{"n_layer": 8, "d_model": 64, "n_head": 2, "n_kv_head": 1, "head_dim": 32, "d_mlp": 192, "vocab_size": 512, "activation": "swiglu", "norm": "rmsnorm", "norm_place": "pre", "norm_eps": 1e-06, "positions": "rope", "rope_base": 10000.0, "rope_fraction": 1.0, "qk_norm": true, "attn_scale": 0.177, "bias": "all", "tie_embeddings": true, "parallel_block": false, "extras": ["capped logits"], "init": "uniform", "init_std_qkv": 0.051, "init_std_o": 0.0128, "init_std_up": 0.051, "init_std_down": 0.00737, "optimizer": "muon_variant", "lr": 0.00742, "lr_mult_o": 4.0, "beta1": 0.95, "lr_head": 0.00858, "warmup_steps": 0, "schedule": "wsd", "decay_fraction": 0.302, "decay_shape": "sqrt", "final_lr_fraction": 0.0, "batch_tokens": 8192, "seq_len": 128, "doc_mask": true, "train_tokens": 106400000, "steps": 12989, "dataset": "wikipedia_en"}
Each number is 500 + 25 x the weight over its row's rms, rounded and kept within 0 to 999. Layers, rows and columns count from 0. Numbers have three digits each. The size before them is the row's rms in percent of the matrix's.

# layer 4 MLP gate, 192x64, rms 0.339, rows 0-191, columns 0-31
098:481498493492508467520501487490521473508501491511525485428496504469505457533522505506513448504528
097:550533495504526507526484502522475511427477476541504491527538523518485491505541469501488464482532
099:538520502506473504476523534474514503505532502515534517526515474505535545473493517503473473497488
101:545507538501485518474466456473493473495475498525520450481510531547497482531527483501490517540451
109:537474527500488502506491468481484485505524514566498494493460498504517534486506469485465510483491
104:477557473436499523480538478537465508534513492524469467498498497475546544524489519513482509491496
104:504484545526530480509434493494517511485522498482520454446467501506516530505519511536437539505503
109:505532520519471455508484504522508519459528482467510543501475469499506489514505483499431516526545
103:518521463494488509457501470531525485467528501496483476516469454463505467505537478502484499520480
095:496517455477497503471523495520509525475485467482539501541496480486547488531471469517519483535548
104:523507494469467504455479507501474494542540459542483497538511484476511518505492484513481456473502
108:521544448508501491502525486516533492492548513470500508505504504514461511532490500516481492524479
088:463507537511504501480485514487490475528477474493489515510499456519524495510490482529490493460476
097:531490516495449501486472491509449474512474535524529490545481526475508470531530472453493497506535
105:534506443566487506492465559511519460482473496522498491499495503494509520480537479504452523503464
109:483503497491490532498541516524494515465492542528453509482497508510476477469513481509462484463451
107:478503489506458496511502528492455489520489550527502433494514501508532484489480508531516491506507
100:476515492488516477489510539539525524486465541503521484465533483525475501488498471495508529444509
100:499487503491453520478476511502431468501488522516544475527454503500532430519504461499455506520498
091:477506449488458475532469500503503525513508518495485511501473508545550525478482460481460488507495
109:500523488469489488451479520521498555517495484487488499450486543498509465523517479490493497473494
101:494515508456495462555523527474501503498484506506531483527493516507522513508494488496467444459542
101:555552485493489481563498481502502533454491504487500501526498476494555452524464527516499487533518
098:498481486517531502483507486494507476474512456466500446491473531549457436488488522492518492551455
100:530489502477510482495490448474516521513483503511527477505548503574499506469479521484498486483478
101:553504455509485489499489538473518471509467490468492497492494538485491513496473519465437478479494
102:526511509461522536479451496483504519493526472501516505469491477512506531531492538477476502504502
096:497485495481463480499458499486537512510496551494500469497471537493507477545468494456512478486469
106:488504524478493486532523542577495496463472475500466522458480516517550499494492484546474493492509
102:497524468499553514471501485521477522517499533489510464514477479490476543533501490510478508500517
101:537496549460513524499478481489488507528470505517487503500538500538494491533451498493532445466509
092:479506478552488507523494473491502515517490472592515490448517501490464481487475503503482510485490
106:499494466492466475540488533477491486467489498545499440491522510504519487537516539485496545524547
100:479478515491465492482491494513476454498473475516543495456524502496464524502492518487520495509458
104:504558526499504483498480510532468575519497496492513474503474510475513496517525504487450462550501
098:502540526497451487530488486470527488509474508503534514561470532520528492489490452531530521493500
103:474493523513490455491451462477508477491481472503499489489497514460484502552452475492452488460511
089:490533517507500512518491523504487483529453495465532511472556464494476516501497476501514518497497
103:502507573508506504488468491459514456506485539501533504502492508479498473478521493469494505490489
102:485507481503503507499470466539504481495491482483488496532468501456495454502497482485522503450504
099:480477498474466513465465497469505551520473518546528477518493520508492482501441454487495517459451
100:501521510565552503534525515458462459512519485496468507476499511503517473516504496492462495490500
102:480500503518568525529473476503485530528519538526506500524518554505489510510510504556472493492468
100:547499511466536478496487480514511491469507539508516492518500515530509512525519493508491468525479
100:527542453494487479508491514511480460505545497478488492526471509488507536479481548447511470502532
096:508490510503473521457487465505459520503458523514507445483490510510442523487468479478442519482473
100:469522517474520533517524490481538475470523535515480510481434519515488506525509512510480482538465
105:548513511484497508444531496526492475509529501498448492502516519533511505472505508472485522487473
103:487467521530511503497515524465521511491534522539519516496521495471527531522512484484523510515467
098:492543486511501508508493474527507493532530502482479513513532506492518528549482490526500486526529
107:511476523479484501520465522490510496493475505521478479501499504458531520497532516510493496498542
098:479499514532477504440472503502477495504483503468491503528498511525531489488515489496504489483498
098:500488536537529492492494495547451515464518456479482504504498483523493445537515483496482458507484
109:495476495474485497470539520486495481474505488490461498513503524489481517517508510503471453528517
099:528569534465504531493519500537516498504466505501558479493484540529516455541463472461501513494536
093:495495496520486507515476522543464485498480510521492486504508502523545526505464514533489423540511
102:539530521482525475479487527510517498498484515492471488466499545534501495501561538485557477502514
100:537521481469505509500499531493527512464508510505496482544485527505468552497480527514483490525503
096:495513486478552468487489556477470560487523488539493451511507468477532516536518495477525499538522
098:480504516503542472475492465506507498487531496503533551498528520534519543471477535500481491492505
094:502503479467512580485509523485497488464508492441485501452499539513530460542534501507508497482494
095:503459515547491501537465532530490495478498537493513473448457544508519476510524540478509507460470
098:523489516496499478464473515473513491569505485466490470512495545501484527478489489519460464484530
105:471508491478489506493506509494490453495526511468479468537461522494536504509546482495493491489550
095:464508461501507488447524517466531536504480538479510475454434478491534508502517502491509533493490
097:529527486474506503527483490444477464521505467525489493490482515497486505507568494506478451533509
102:549501545488516480499482472548520495492487529496517483531519520477492530470540542522446507529505
095:485510490496525491516468553510525476466524573498455475515507498523484478477517562475500523511450
102:533524503517518475504428469495469429501472513489483500464484516495511494529489521502458509491497
097:514540485519502499547532469494513552518549523502464496510514533474511475481515486512498457472467
103:511533523504456504512449518515521500514567458453498486520541498481491509509554506517492468500503
089:523480500526533461529493482457508496494481453477515489491510490518469477516490564539469487502496
098:502514464524487468502542508502500503537533495468482457511473479513514507518498506465472459493518
107:490516546535504455480466490540527486505514476484489492491525518517510527478472519534489529473446
108:481513473495499520509452496494503531557467479534510515459479490497515492467512477471549514482443
099:520555499499462506487507487514532518498542515498539466480478541521497433486506524484485504512464
105:456512461487497501494522497457494523485473445537483519512509506525492520535513522531526477505505
089:491526495517480536499520508505510514506477548452478508499467476462482532535472457470487505543525
099:503505538458484532479477493485501493479521508480501505500489503507532510489467498473440504531464
093:518508484526545502499454475530529504497509516498469518484488505530498501517502477483537532508515
098:506494486515533507503511528494535472490513484472483498516489503507506485491467522529517471531455
100:514489507455510493549498456519490560494520487543488504522519511502512499440524505495503524478471
106:482453520519520529486472489498490515491514510523527511485505476495512491492528521507484485515451
103:485473489456514511545511475520481512510482484459505526524502485517540467487520537496487487493535
102:492500529516490519494446504525518483513462503467491467530517491526498513519539470489485477520527
096:525504500537518534493474496509465497482541489485481465507462516464494486527478536524501529491518
095:500501461512500472551498505483522471509486460498500442543508541499481494508543490546486464489508
099:434510496515497541495474463497495472525484550498534473467481490514509539536500504480457485538486
101:490536526502496475501472444510478488490459508474490448493500540518481498455543470521465514497535
096:534531521449500510485529508508561465504499508495509477489467486502491512471457505466435494477488
096:482519508485549516491467489450505520518489566523530484500510521510467520514521506477478487522498
108:503509512524484503433471544462465515504528479515496454514461526509492504466486507462507484505489
099:508512535458533506520493496509524512562466490510520489501506498496526520479490512483447496488504
097:497489507476488521511526486513468518492499485542500456522567525542482515522511483476496490483503
101:502529488500507484488472483466501528515555482486487482540500519451514532508489494479519556509495
097:460534500511487486508489467522491487489569559476490501497493482472520474487525535469512515478523
091:509487507494513505481498494426565500481549508564491495505494505473481492497469500504499490509500
099:526565491524482498500531515559540520523496503509479469521527499539533495476461524536482516486449
108:517533545497481505491481501513554499504516534536521524524470511517453480525475526516514494505485
098:511519525468516492479509548477501519463514484489517480517469524482532473450482494497469479473496
106:488540493473494536487430550483515499535488550532506492466500517521496494529486498479548505479475
101:459497506473484493487457499509522564500495467516527470433499459486489481497498488521514527526487
097:520521470490463522469512498506493508475468492481475509487481493514509505477491493476500509513513
099:500488501533511483524446489522469475524507465512511494520503492488564488551521501504486512530458
105:496463492504486472462496477553528488510523511539474499500502466472488527552501532515464501503437
102:459536468472514487473522511507515517483456483543503475486491519470524540465514499517499535491498
088:512479498508533483495479504507511492480509517496542492490480497482519495520454557484462537525452
103:469500529512479519512498499558517515524537523495503430485503566472569502476502470500505507520479
103:484477523445517525485475535484474544463505501556522519520467489510515498465515465518474532492466
095:475485477491518493495481522485473484469552517479505431489479463493497513460480527539517481493450
101:513456497476517504490557508531472525495485495500476491527471516494506442505500534501533511507549
102:480497525490507513522495477489469478497517498471490518496489548462527450504504532465498500506539
100:502490490491511450508466515479480531481493525518479482544505549494471512508479501477499523490493
097:488499536514497512487506464501532498531508520514465506534509497498504519535499464506452524535537
098:469501504488486457452470504506471497464510559495538485475495477509529503513496533500522459540481
102:500482471470514535441486508482483448515508514502459511515468512503541485477503538513478459504489
092:521536523521484498495520532522497488478520487517492504527474500541506546510502503469527528499512
100:505475502482503535491531538454496497522504482561489507495513533522536477530442505503480479469483
101:492521445442472473492461457462506505538478525526506492478492505545512451471511451460531510492514
108:531496444503465449512511473456484493518491515481519456481513469511478519541498522505490486521487
098:505526525494432481546500549475482474457486524520504495473487476496470504490480537527482507509532
103:504458501487517475488495490509429470509474538504474515511521519510492522553533505493480512535494
094:468523508513535486480497506504504512492471503505529519491447499485513518493498503435450512558475
089:451518512511510511477507538547526497511542512485488487495465490525505501471543485537490506479494
089:529502510516467501503472504556536484523430470487520462487517472503462513522469514477483504505470
094:523509516461514507472479484466452502507501463492526496530497504476483510468518521533495486512525
095:565487503461520520474492508498502510460448480497501531490538511507486550494507485496528495509511
103:512482479501496533493533553503519525501538482527480528475494510474487437499501499479470522487512
089:487510501469532461474458499523492488513509491458513503515529538494506479534491503487444520487476
098:490491460522490526543478498479469458456496537542540512496497498519475522527512531538512517501502
099:521526474521505514504568503485520490523525489505524504445481520511501508512509496525480482470503
100:478514482463505565455461512522509512498515512455512508446483497520515516505451481520510498479486
101:490466534467474486510498459518474525535506492510508464487480495487503439535545505527478517446539
104:514519485510500500479490514497495483523487479511520508517545512519491498509466462447453496475519
099:499503440483509475444549479521537482516493491482496491517523506535497500512482521496457484500458
097:498482520538504518513473536524459520456445492472528483509492529446467456486468502493502479503448
095:495460479464480475476477449458521499525479510486513495509531507488509531535510562466489493504482
091:514558459531485470496514529509472534516507505461529483502489501547499528480549533507478534509502
101:502534546506473467489531492500494553508475503538447492462473494489498509471502494546494511497527
100:495495505497517451541510470470520508519517450540486521467490520465518478492565516505502466552510
096:483524479502486457505533469497547488526515482481466480447505492467498471527491485550462490467474
096:490481503531483497452501508497518476532462496505529445483498540517487519457484516489495472495510
109:494548568472501494531485506476498493497543485501522508513472526487463494470486514531493485523485
098:492483524499498490535548507471514502543491498495432503496462511517540472519494511505536476528526
103:502475515478494497502471542488499502517522495465498523478529497484501505544533468473464480485504
097:535527496475492454485461496501506510461520528538469505476502560514497514466509521499503454503523
093:507499459482506506496508499516489525494512526495472481463485468537507507517500537519480526490531
100:516523483474466506505534503515474485514492510481481517518492529528510506522521475492502503493540
105:500481518519480503498515532460499451521493485509475504428474520552514482517509490479502501481436
112:497482485477492520498523510540526486510538536462508496464502551503521485480519531487493449453506
110:481509496502496485539443495489485470483491508477495482469528491519506519479505478478497444530461
108:497526522504515495526479493520478505459480550537519506512468492496526479502570460469532523525523
099:488547515452507539468540510519502507480463557520484454471520480500511526525504501486512485515502
095:459517553510484542472487495505551515519502515478523509516520521475489487525489541500494475446463
100:494496551461453508510497494523548564456506482498520511500473516493522519504526442499487519483510
101:531506503468528500465501480483521503501515464497497526530521514499460515480525544505490518464474
095:502550476495528517489464540481474485538477502510503534475526540484497523479545508469487474513538
105:514481483529509477507437509464520526457542487488470470518468556531520517485495496518478517525531
098:477506560507486520468499514533507459486498516476538549504459463499484484479479467501487504464486
103:527518443511504479482477484494476490559478500498501524498514554494509463494459499523474477490503
101:505489499472493503484480518521448497544477514510474489495489530487493553508502500481494511518527
096:524481515486527517467483466515517505548532479483504476498490547434547514466517496513527479471504
096:547498485505500492460536478508507501495468484510512515509511512471456488546493478476451462501505
094:546518472509513507511507525480489545506479507509465500474529481501496470510502480485501526477483
100:518473463512516527519499533508506508474501457529485461505487514535478505514536561513486422500527
100:487504523445495499536507510476489518535500486518464520509562508446502507491465525500502485480497
099:464486483500478470546492540501505504493465497564519546502465511529538520548483513519480494514466
103:514510495527441480471507507492494483520501484480461514465432515530506521508486500514475507491539
099:505525505472493501525484505527488520467458434536512464481501520524510473518519495491478538457500
101:458476470506514469501482517493519522439517507483493509526489471502493437515512518470473514525531
099:499519485470502522504518527507490453500475529510527440535441467475474497500501535493452502481493
096:536505470434515490552477471526459551443491512518497506480493528528529513473515561499474535490509
110:470543491500521484493529472499518497479499461529521512483465511414496478510563515513474445505513
107:508546522509493495564453555536518454492495522515464431511495523500492496468538470494484476499518
093:460539514492525504487500515515513498503531470509517497529509530517525495487485483460482493512514
101:498481497488534473527501485493504490451509447466455469518553499448471521507465562507470521535504
094:518481517481490471458519461488494504512530451512522508461488503475510526489482536478486479512551
101:487519501533485462461491475448490472478477519512472494489467531450524502511520482509477472477491
101:493508450451537539532512508465538488501508497520515535496521540473478510523467506542494483471504
110:498505474516456490488469506505454528436527491519519512495491546520488509569491528484494522541500
107:504498518478486518501456502470510547514496473499521529504511529488525489520515481519507453478456
101:510511513480475448468465491483505514496463474483516522466473497542447504480523522540464464501507
110:519543518491508478546439510449462496502476530492514489492468490480544487518555505505489543478519
095:482475506514535444505505484516461547502509504521497450486557505460486493520515541504495498527487
100:497506505481489488468475502535531495528504559463527475510457447486529504475466492470490464492454
104:478531456491525503505490450465517489506499514485491485482499480503506504521438448535452506514503
107:510488484439510508512544542523472485489523496498492478497457464535491483470476494485473485498552
095:486462540459515528545451469491512457501500494492463487464475497533532506513476512482544469528511
104:558521495504495512461508450559481509472479524524475510519499497499526498557493537483476492509480
098:513454501472510493506479510518477512475445511478521533516480495463504496500556494477492504558527
095:510459475511495547487517495536495524495529513519476528533491429474501495507485468470519492538458
094:522521559515512486502498504490477501510507505485476502493484553476517499510489477515530508538513